config = dict(
    num_hidden_layers=14,
    hidden_size=224,
    num_attention_heads=4,
    num_key_value_heads=1,
    head_dim=64,
    intermediate_size=896,
    vocab_size=2048,
    hidden_act='tanh_gelu',
    norm='layernorm',
    norm_place='pre',
    norm_eps=1e-06,
    positions='learned',
    qk_norm=True,
    attn_scale=0.125,
    bias='none',
    tie_word_embeddings=False,
    parallel_block=True,
    init='uniform',
    init_std_qkv=0.0379,
    init_std_o=0.0,
    init_std_up=0.0379,
    init_std_down=0.0,
    optimizer='soap_variant',
    learning_rate=0.00637,
    lr_mult_up=1.14,
    beta1=0.95,
    beta2=0.95,
    lr_head=0.00661,
    warmup_steps=135,
    schedule='wsd',
    decay_fraction=0.935,
    decay_shape='linear',
    final_lr_fraction=0.0,
    batch_tokens=65536,
    max_seq_len=1024,
    doc_mask=False,
    z_loss=1e-05,
    train_tokens=353000000,
    max_steps=5387,
    dataset='wikipedia_en',
)
Each number is 128 + 24 x the weight over its row's rms, rounded and kept within 0 to 255. Layers, rows and columns count from 0. Numbers have three digits each. The size before them is the row's rms in percent of the matrix's.

# layer 3 attention output (transposed), 256x224, rms 0.195, rows 46-55,110-119,174-182,237-246, columns 112-167
111:158072105123090109125100133117127114144129158131124132118112151106179118092189148127130134136106135096141124126129116140096127094154116108116137087140150153095145087134
105:142131160115109124142096145166122128095138154092076141159122122140119169128136173146098159123200201129134079105093061137126124136116157108106146145144125135130129122123
103:099143132125151120147146126125153143116135154104106135121124159142137153137146089109154087120181101130118157152129166158146108130134112176120142074157214105119118133109
095:070133145111134164143128148110131126094128125083122129119151128082155168104137113132130098108152160103117108148148115119090139112108144138158100119189165113076109104126
098:138170093178163093116124122125180135194131092100101129122146097110134137142178125158098096108093157113136151108123157125151144127126101132075150141157111078101118155101
106:131143124132158149152098126164132132155126119118088137117111152150146160165153148157125117120137149091146168079108117168124171106100136126131145157155145139149196171140
096:114139142089126169148134131101143125105142108116148127130099092155125080135116182131072096126116117136152156159100109130120195156178131090142142121114152142102109110099
101:134121113126140126133125116101143125131093211155112159109144158119110105147143112104120097116115142135157070138157129107102128139135126122185175129125104093102114114136
097:151123134100125140122097124118215083137109169172135118115133139124161165132121140075141095141132146165117105098121117174141080123107117135129112074124146141129152106171
104:119162131156110122149101112124123182179167142120082130123151155131096156072149109141125123122126146147126129095150147136096136132095107115160123150135156105121133118143
083:133152160132136133167160123106143126109120119175161112163134125157087092104093144128138142127175093115153094112115099104168129152097114138138155139111143046146131161131
094:112143124100140108135123163157123130141130112088122154115120104088139085159147123179144108125068133125129154124160111131116132125079129152132103149102111117114090155125
098:136115092147124129148129133152120134121139101080164166131109116100142099120109166169138168122112103117158134117111086105093128123147160113138114148112116157147108165133
086:135132100104132173113077132122148094101160124148155132157108125143115136123114142110119151096137155154121092095080143150104112176143170144164060079118077138126177141158
075:128177128144123187133108159119106095106107132132107084111133209110109123129125130135118144165129137135159082126181118144142138148116082123156123143115123137156122138109
097:130135093122159105094110119141130067139082132114124138139135085124127113142083161162157119126112075133125144125100119143116122142109172117125112158153147129096081130153
104:143105162100135139153137126156107132124111106145107152123084123118143100141112138177113155095108140105108123147117148080096129149118115125121127132155136134171136163131
079:146092163102111144147127149133121120133129154153172096124129157130140119133127171118134108150109185139114120143146106135138111137155184125098122126133119144148125107132
084:132134158095127133150142113131149129142141156126126149146112138149139137131092146104134122158200082085140133124096126159134131123118137160082152120175133124102149130122
081:145099129101135090140131085102148136141100144154142154130147125168136130114091127137148154161117048133127149125140125120144080114172115130063154103116138163182153104102
101:128123131149113136178098134129107080160149059109140142081152119109116157136159127137088115135089115125123125171076076139151090125138139112139095127127114153140107137153
114:153090126101131133152154126108102120107128151147144138121121086120127148134066159111134148103141101118131178132153119123164124128152132161104174054117133132109171125107
111:134114135130134110103110113119123136130136104125118111129122115127126139138104111143089098116157123168101114139133070165153157161133124118094119168106139138175115134113
104:130102129094107108131133082144140118118151129144158162144130149131139084150107132138151120164122134123140090131104140151122125126140107113153127122148137079119123084118
114:130111136100108142117123168150065120110192142136181121127162088116074128123100118139100102138161112138136137135088143157115138150133140137094147125112157111148121077148
104:143116128131124152122116200105129140167120115143166133135099131132140141134184119158102143144111109111121083129144150075101126140166132158164125142125098107126113111090
106:134089103091176066127136105108157104104149128121139125119152107146153146107102077097120070119149132118144144140137104174156115093144103133071108122135151110136119125130
100:074129153108165119077162135121113140134106090098123107162141132097140105091133098141136126132111114126128137109067102129149157166149132166154117189140103129109134099142
115:124148151152146170115119175153133167111103098136136168136078100118123152115140127147099178151140134100161164092154131140159153149134134154123169146153098159123139140111
111:148163186106127156184148123099102113177154160149175136125163142124145135141145118122104121175128104067107165139125124134138142124156140115100141117108137136098157131074
109:113139070118142135114163122148113154150163170109166173074166138139153133157118153131146140149129141130144123108176130112120122127142147136128144113129115129104140116105
091:117110138139142138106132117118141132123153108115177111088129161140151157130125092100087117141155128114121147153142128122128075102142080085132093111135099123147145070118
098:091140142120180116111136160122144122088134123111119131143152159133132116125141137139088144123105129166074146170158168143109144135145104112140132094162113125108161124104
104:129102128151161078138178128101144131149160117149130131146168113138143160120102160148114107141148153157046169096140075124134133138135154093087160141150121117152118123135
110:107098118110157110101163108127105102095129143162149160150141060143152118113118141153129095123123196191115131147091137125095092136133149133191142138114120182165161098121
107:179120161146119173141169119069085120121150174165121111146130149171179107120135095118147127104111114166141119150087147124144111077091142131138173148138094124163118124067
111:169116132142139197124157145099107135129146142129119156172106123146116114136091139147174152149115136142185143091136191141140147135120161144176117079161126127119121074113
097:145170092128116142115104148133102115145158118116155153131103141170136143149139151146151140132145122125109161123126118041095132113160135134139108139081141172139130164121
090:134128122141132091116113158142089112117099124110098121126117095126128137169095131170134091078116134103176125141104134130138103096146108134113122122125161132143136092132
# layer 3 attention value, 64x224, rms 0.166, rows 46-55, columns 112-167
107:114139108129151113067137144128137141107124132132106114201119098120145146149113061143155148087126126134113175124126171124126156132102131129114102156133141121176132106138
097:131140104166105138121110125098122102145110102098121144118123177127110088102166105125136086136095123114123105166132189096091132130135154109159123174128161102123095141115
103:128151155134073126151131128119085145093124125140120114136095128102102149126165133134148155132109080112132126112133161120142113103140138140173121132136096136125105118169
101:124165119134096142113149135106097140127155144136097143086091087122097093164171108116094130105150099111160148134139106134170150112128121146083124122074119172105152204145
105:141114135095121108122121125138119117119136169125114164109042170159145151140154123094164165114139128100116107118144088110136122120151137069115141101108111093155166176123
107:117127141091113140149141106122101171105102133106120127154121140087103105113101117095091138132120138163087120093133127129145132151154100112123107063127133142144109103142
105:130156085154113108115117116100088132134097110102105101176146148104156122099143141148171162122126126100102120109139125117083134117097141132176166152137065155130148105134
096:116133119130120129112151139136147131116141123106142094161133135119115132149111160154129182118135092153105148146154142150208112098087069141106124146156150112135101125106
093:149107131135087101129123096105101151143150139118151107143165093107141079099156086134120162097125139187134134143128134089117140138124132150155117131121118158145104138147
092:120075109119130158116134172096104163118103099101161081117090143139117127117127152133146137161144131090115136140125127154123134124115111155111154130106107125104106105159